config.toml
n_head = 2
norm = "rmsnorm"
rope_base = 10000.0
rope_fraction = 1.0
lr_head = 0.00673
schedule = "wsd"
Each number is 50 + 15 x the weight over its row's rms, rounded and kept within 0 to 99. Layers, rows and columns count from 0. The size before them is the row's rms in percent of the matrix's.

# layer 7 MLP down (transposed), 704x256, rms 0.0666, rows 212-220, columns 0-127
102:74 20 47 20 42 30 43 56 64 58 68 53 41 45 47 52 37 49 46 55 62 41 41 69 72 63 41 36 54 51 66 77 42 70 67 76 61 21 57 86 38 40 52 65 34 48 77 57 23 71 72 44 52 61 51 67 41 49 27 46 42 44 80 64 36 72 50 29 77 44 28 42 38 54 35 79 46 54 60 70 42 50 84 48 61 69 82 31 35 40 63 80 41 63 35 51 58 37 38 66 50 46 36 54 37 72 66 51 55 55 39 61 50 51 41 45 51 33 42 58 46 33 55 63 54 54 37 60
099:25 44 55 37 57 44 35 51 64 28 46 34 57 74 23 08 70 49 65 86 54 55 43 51 35 56 47 71 63 79 43 66 35 35 70 47 20 65 31 23 34 61 42 60 89 59 35 48 70 41 55 63 51 56 52 59 36 54 48 58 41 29 45 36 23 49 43 67 39 49 37 64 54 66 40 48 36 91 37 25 40 59 71 49 49 46 60 51 71 31 44 52 55 75 55 24 46 50 29 21 31 36 34 50 48 75 67 73 43 36 73 70 38 57 57 48 41 46 43 65 53 44 64 64 62 40 57 36
100:50 92 65 42 35 69 67 60 70 56 15 66 40 40 46 50 50 23 51 57 44 46 39 49 46 55 38 64 33 18 53 39 79 68 60 28 49 16 57 75 67 62 41 60 40 38 40 28 46 60 57 37 39 37 62 76 39 49 75 40 43 21 40 61 47 45 47 58 37 39 50 48 33 65 59 49 29 45 56 36 71 56 34 68 61 52 27 55 33 55 50 51 49 28 67 38 68 72 67 59 50 44 36 33 57 57 47 60 63 39 61 57 55 40 46 26 63 19 14 37 54 43 21 50 51 70 57 45
109:36 59 31 73 60 55 42 52 65 55 45 44 11 40 55 60 58 82 61 84 47 58 45 44 50 67 49 43 57 52 58 33 49 43 27 55 22 47 47 54 59 33 41 54 49 44 54 51 53 68 71 46 65 60 00 37 81 78 67 11 77 50 24 52 31 38 53 40 46 27 71 41 54 63 57 94 56 51 57 55 54 29 68 57 59 35 41 39 25 61 64 55 41 67 62 52 75 33 61 58 54 41 72 41 45 36 28 24 46 53 68 37 51 38 50 38 53 52 63 54 69 56 37 26 64 60 36 65
093:29 44 26 28 42 64 55 59 52 57 47 35 54 70 60 74 39 47 51 35 32 45 35 46 44 76 48 53 50 51 51 40 39 61 45 53 54 53 45 54 27 55 24 18 39 63 75 53 67 64 33 48 48 66 39 71 40 26 23 68 78 54 60 47 53 33 53 64 70 67 48 38 59 62 52 45 61 36 59 35 48 80 72 84 10 66 50 55 39 52 50 53 48 70 32 50 55 64 29 53 64 47 33 72 44 65 54 88 69 31 70 55 29 39 39 34 30 36 22 57 45 55 51 50 47 54 54 34
103:60 34 57 73 34 44 48 51 61 54 58 48 65 45 67 40 53 18 50 39 66 63 79 56 22 43 54 53 55 58 57 51 41 38 55 45 62 40 27 74 72 45 40 47 54 53 68 63 42 39 74 54 24 31 32 61 32 51 49 55 52 62 47 54 62 41 38 66 62 50 44 15 61 52 64 51 59 53 60 26 44 07 44 46 51 62 41 40 51 32 65 32 49 60 80 43 40 28 72 78 61 41 41 53 36 71 45 70 51 74 51 52 37 51 43 49 68 68 65 63 67 27 43 41 43 62 33 63
103:62 56 58 69 36 32 82 29 38 49 40 47 65 46 36 78 46 52 50 55 56 59 51 41 57 51 36 64 44 45 62 62 39 53 41 91 69 67 58 44 82 44 86 69 49 71 52 31 68 39 38 83 52 46 45 41 07 74 28 60 63 50 37 51 51 32 52 45 40 51 47 59 59 27 53 76 34 55 75 76 30 24 68 63 66 58 46 43 64 50 59 34 38 57 45 57 32 54 41 67 66 83 45 61 59 70 59 39 58 61 52 56 43 63 49 66 55 58 53 59 63 40 19 54 39 53 57 68
105:51 56 57 28 44 55 46 39 65 53 53 85 39 37 51 37 40 50 40 53 27 59 34 37 56 57 48 16 46 37 43 55 44 49 66 31 62 43 70 48 39 27 62 45 55 40 19 29 60 97 66 47 69 62 41 47 51 50 47 51 42 45 20 72 52 40 84 52 33 66 53 52 42 55 65 64 53 41 26 33 28 41 44 59 74 46 59 51 45 44 56 58 58 41 61 42 52 52 46 69 43 51 62 46 61 53 38 39 43 60 65 70 87 45 49 30 49 37 51 50 51 49 58 61 62 54 49 53
099:56 47 56 41 49 46 56 46 63 58 48 48 43 49 35 58 50 68 42 44 50 44 46 39 55 61 64 35 52 51 60 51 47 45 52 56 59 49 48 51 51 50 46 60 46 38 49 48 36 40 51 49 36 50 53 30 38 57 46 54 54 46 51 31 54 30 38 43 50 36 47 53 44 52 70 61 39 30 51 47 38 43 23 47 68 28 50 42 54 59 54 56 73 55 64 58 46 41 74 50 54 60 73 45 45 35 39 38 45 52 45 51 54 43 51 48 48 57 39 43 38 35 49 63 57 43 63 46
# layer 7 MLP gate, 704x256, rms 0.072, rows 213-221, columns 0-127
114:39 54 66 52 43 49 63 41 51 30 67 53 62 69 18 23 60 61 70 78 64 49 38 59 50 75 41 72 31 87 55 72 36 49 66 47 20 70 56 28 39 59 23 56 62 69 53 59 85 49 51 64 54 52 61 52 37 60 26 47 43 38 47 38 19 39 52 66 46 53 57 40 81 60 49 44 46 65 38 46 37 56 57 35 67 78 38 51 53 23 42 38 32 64 63 41 44 54 24 33 66 36 46 50 39 71 85 78 32 50 53 71 70 47 33 45 24 39 43 70 73 55 47 59 59 26 56 29
101:61 60 37 65 60 41 57 35 62 66 54 63 51 81 45 44 26 87 39 39 41 34 71 25 42 37 53 40 40 58 32 45 65 13 66 44 47 28 68 40 49 53 44 46 49 40 31 36 68 55 50 52 35 66 45 59 54 46 34 50 42 67 75 49 61 50 38 69 56 62 28 42 18 50 62 43 37 44 66 39 40 42 37 73 40 67 52 61 70 12 59 57 41 36 50 41 63 64 78 36 26 52 24 68 49 59 44 37 52 63 77 33 59 44 63 43 77 62 46 49 44 47 40 68 65 53 27 46
107:41 50 45 53 63 58 55 45 44 43 41 33 44 52 41 73 68 55 48 50 48 39 32 42 33 48 55 47 44 52 50 72 50 35 46 29 41 64 52 51 53 55 43 54 47 30 61 54 34 50 83 72 52 53 48 20 80 68 55 51 45 45 20 53 49 47 55 42 54 78 69 71 49 34 47 45 87 44 59 44 09 38 21 35 56 58 55 32 69 72 60 58 34 93 47 35 75 43 53 11 63 46 57 51 24 46 47 18 24 54 58 79 51 56 48 08 71 42 37 74 48 57 68 29 54 49 50 57
096:39 29 75 33 61 51 39 56 75 86 39 24 38 30 31 48 33 26 63 51 65 34 35 46 46 58 64 23 65 61 41 34 64 64 41 60 60 46 29 62 55 48 58 50 52 51 63 36 48 54 29 58 33 51 63 99 74 62 25 38 57 60 22 50 54 30 78 29 41 58 45 32 51 41 55 56 63 64 48 51 30 87 79 56 51 79 41 55 65 64 63 31 42 62 31 67 42 51 43 54 80 41 67 45 53 64 70 54 61 70 27 87 77 42 43 44 63 54 52 43 39 57 47 64 46 43 55 60
109:67 38 42 66 37 28 47 55 30 56 56 50 68 41 47 45 60 28 58 39 54 71 49 91 44 44 51 44 27 51 39 61 85 78 60 62 51 33 58 56 41 72 35 54 24 74 52 77 64 40 67 52 18 49 55 50 46 47 54 18 38 36 50 68 58 49 53 73 46 56 39 65 54 39 58 64 75 45 58 37 69 36 36 35 54 56 50 48 51 64 51 16 61 72 44 46 61 33 34 59 63 43 47 59 41 22 58 43 60 63 53 46 37 57 41 49 87 56 81 63 35 60 33 63 26 84 54 54
098:84 74 24 37 59 58 08 63 45 45 58 49 49 72 49 37 33 52 26 64 47 49 39 66 78 42 56 73 74 44 20 40 76 58 56 46 23 24 52 44 52 73 51 41 76 41 50 34 32 53 43 18 53 63 71 56 25 40 58 36 50 41 76 63 20 54 60 37 33 58 53 55 41 74 56 63 67 60 43 05 21 58 29 58 43 46 61 65 52 33 67 55 80 63 51 54 60 38 56 27 76 61 70 56 50 36 57 57 33 50 72 26 75 43 45 00 38 37 56 40 36 53 39 56 57 50 43 74
097:87 40 73 62 39 71 47 61 60 46 60 40 59 36 61 46 33 16 44 25 51 56 81 60 30 71 36 59 38 19 38 27 46 67 50 60 50 49 33 42 65 58 63 65 61 48 30 31 43 37 66 51 38 25 77 38 56 54 46 51 46 51 81 51 70 73 36 58 63 81 30 66 65 55 52 55 68 44 43 48 58 44 35 52 46 68 56 25 78 60 44 31 61 69 57 43 97 58 52 53 51 65 62 59 35 30 60 46 54 31 35 48 53 68 34 50 72 31 63 27 71 64 48 22 49 59 45 44
112:53 78 42 56 69 43 66 53 82 54 54 50 55 37 29 59 57 43 44 36 57 30 34 46 51 43 55 52 67 12 38 45 49 64 33 35 47 46 76 24 63 56 25 50 00 66 41 62 56 62 27 20 64 33 52 54 25 39 30 41 24 61 51 43 49 61 49 98 68 50 44 40 48 29 77 27 68 46 42 47 39 64 30 28 29 78 64 41 60 65 58 47 26 41 20 63 65 37 88 50 43 69 52 51 60 47 55 35 59 57 78 62 53 57 49 47 59 33 65 54 57 44 50 54 35 60 06 26
091:17 48 69 43 61 51 51 51 45 41 49 53 35 54 52 53 46 28 43 27 23 61 73 37 59 54 59 49 46 51 33 63 52 47 38 46 45 51 63 35 36 43 52 72 27 57 44 67 42 65 65 31 16 47 53 63 29 50 44 50 50 47 53 58 54 59 57 84 67 45 40 75 19 68 50 35 68 50 50 28 37 49 59 52 48 51 41 57 68 28 40 65 58 57 55 46 27 59 65 46 38 36 70 29 42 81 23 33 32 31 52 54 69 51 44 38 54 51 36 23 35 27 56 49 57 62 24 38
# layer 7 MLP up, 704x256, rms 0.0678, rows 213-220, columns 0-127
106:68 79 62 67 36 72 56 44 73 65 42 41 62 33 62 85 23 43 45 16 68 56 62 50 57 47 51 13 53 25 41 47 40 64 31 50 75 44 58 58 56 59 63 41 41 51 58 63 17 52 45 28 66 48 46 40 59 64 68 60 54 52 37 56 73 52 57 30 46 36 52 47 37 45 51 34 47 47 54 45 51 58 33 71 44 48 26 61 50 82 55 48 66 41 26 63 28 46 60 51 18 48 56 39 66 47 12 18 52 43 51 45 73 56 52 42 38 72 50 45 51 40 56 70 33 44 45 57
102:31 62 27 51 57 59 54 27 48 48 09 24 30 49 45 60 43 32 58 57 53 46 77 32 63 62 62 26 27 46 36 19 30 40 51 76 74 59 43 51 51 70 32 64 49 66 48 27 38 53 25 09 40 37 49 46 33 69 69 57 51 59 36 46 50 39 62 22 66 47 69 55 57 87 48 39 43 59 70 28 53 58 45 56 54 26 12 47 31 51 59 49 66 40 40 28 30 47 47 59 58 80 61 48 66 54 57 51 67 48 32 43 47 27 57 46 56 25 50 28 47 46 18 62 35 57 53 84
107:70 60 58 42 37 40 34 33 28 71 43 72 71 58 28 20 31 76 47 45 30 41 51 64 65 49 27 38 38 63 51 36 54 47 73 67 60 61 45 45 34 41 67 39 41 65 28 52 29 61 51 57 55 62 56 63 46 00 20 48 47 63 27 45 32 46 45 28 62 63 34 83 43 61 35 74 54 42 79 46 60 75 69 62 61 55 44 50 61 61 73 44 56 46 70 25 11 54 37 52 58 02 78 39 25 57 51 72 25 50 38 54 46 57 54 47 66 48 40 29 65 39 11 48 64 84 48 42
096:52 45 40 32 54 53 26 44 51 81 39 40 49 37 39 36 51 04 52 75 75 59 25 33 43 65 75 36 44 54 55 52 36 48 32 32 43 51 49 72 73 24 32 44 82 58 78 51 59 73 26 62 37 33 55 68 49 58 45 38 71 42 33 38 64 24 68 67 48 61 49 50 65 44 58 67 54 49 30 54 42 69 41 39 36 37 70 46 44 44 34 38 56 74 73 35 78 40 75 47 53 24 39 54 39 39 50 47 55 26 59 38 51 16 60 46 31 58 60 46 57 23 39 57 56 69 71 53
101:45 10 44 26 45 63 71 54 48 73 76 58 59 63 37 46 52 45 39 38 49 45 43 49 28 30 59 58 26 39 58 59 62 51 50 52 70 38 51 55 43 55 50 25 88 43 40 48 59 74 39 28 77 49 34 56 16 34 43 46 61 41 42 39 50 51 45 60 43 44 62 36 39 57 32 47 56 56 46 63 61 41 43 39 50 40 49 57 56 31 46 32 48 26 76 41 55 43 65 52 55 46 57 51 66 55 57 52 22 36 09 90 63 66 52 42 57 42 66 43 62 40 42 70 62 59 33 82
101:59 56 75 22 62 46 58 57 59 76 37 72 36 57 41 61 39 32 35 44 56 36 73 44 49 47 32 63 71 48 59 69 47 77 77 67 45 46 66 32 52 42 61 76 54 60 47 35 32 83 41 34 37 61 51 35 59 40 61 70 60 40 29 34 45 37 30 41 33 37 53 44 69 17 39 67 53 49 40 61 30 77 58 53 58 37 54 57 57 45 67 59 50 55 50 42 73 43 55 45 21 56 72 53 45 61 66 35 46 56 60 31 44 53 67 37 54 18 31 88 43 56 56 51 62 40 40 15
104:34 58 63 70 52 52 45 88 64 50 60 49 45 45 29 70 29 36 27 53 59 29 80 33 58 41 35 46 62 73 64 49 40 55 39 61 50 56 42 42 44 46 49 68 38 24 58 47 54 65 55 06 42 33 67 18 45 45 67 47 46 64 63 40 82 59 45 48 45 55 58 58 52 52 26 19 62 73 35 49 30 31 51 62 60 50 51 58 42 64 31 50 32 60 53 57 54 22 56 63 61 48 59 70 41 69 63 74 53 48 59 33 32 18 40 51 44 30 34 71 55 71 35 52 44 56 57 48
120:71 77 64 59 59 45 48 51 35 40 31 27 40 65 62 50 68 91 38 70 81 48 47 70 49 83 70 48 31 57 52 43 27 53 65 51 54 44 25 58 23 59 70 57 63 47 74 44 46 27 63 42 22 45 41 63 61 65 24 42 37 53 52 23 50 40 51 23 32 82 48 70 33 68 61 81 23 19 47 56 33 24 32 56 52 43 45 43 35 46 59 53 60 46 31 71 46 47 38 45 62 47 60 52 59 38 36 17 38 35 36 21 30 50 33 48 56 55 21 64 67 71 62 54 86 57 81 66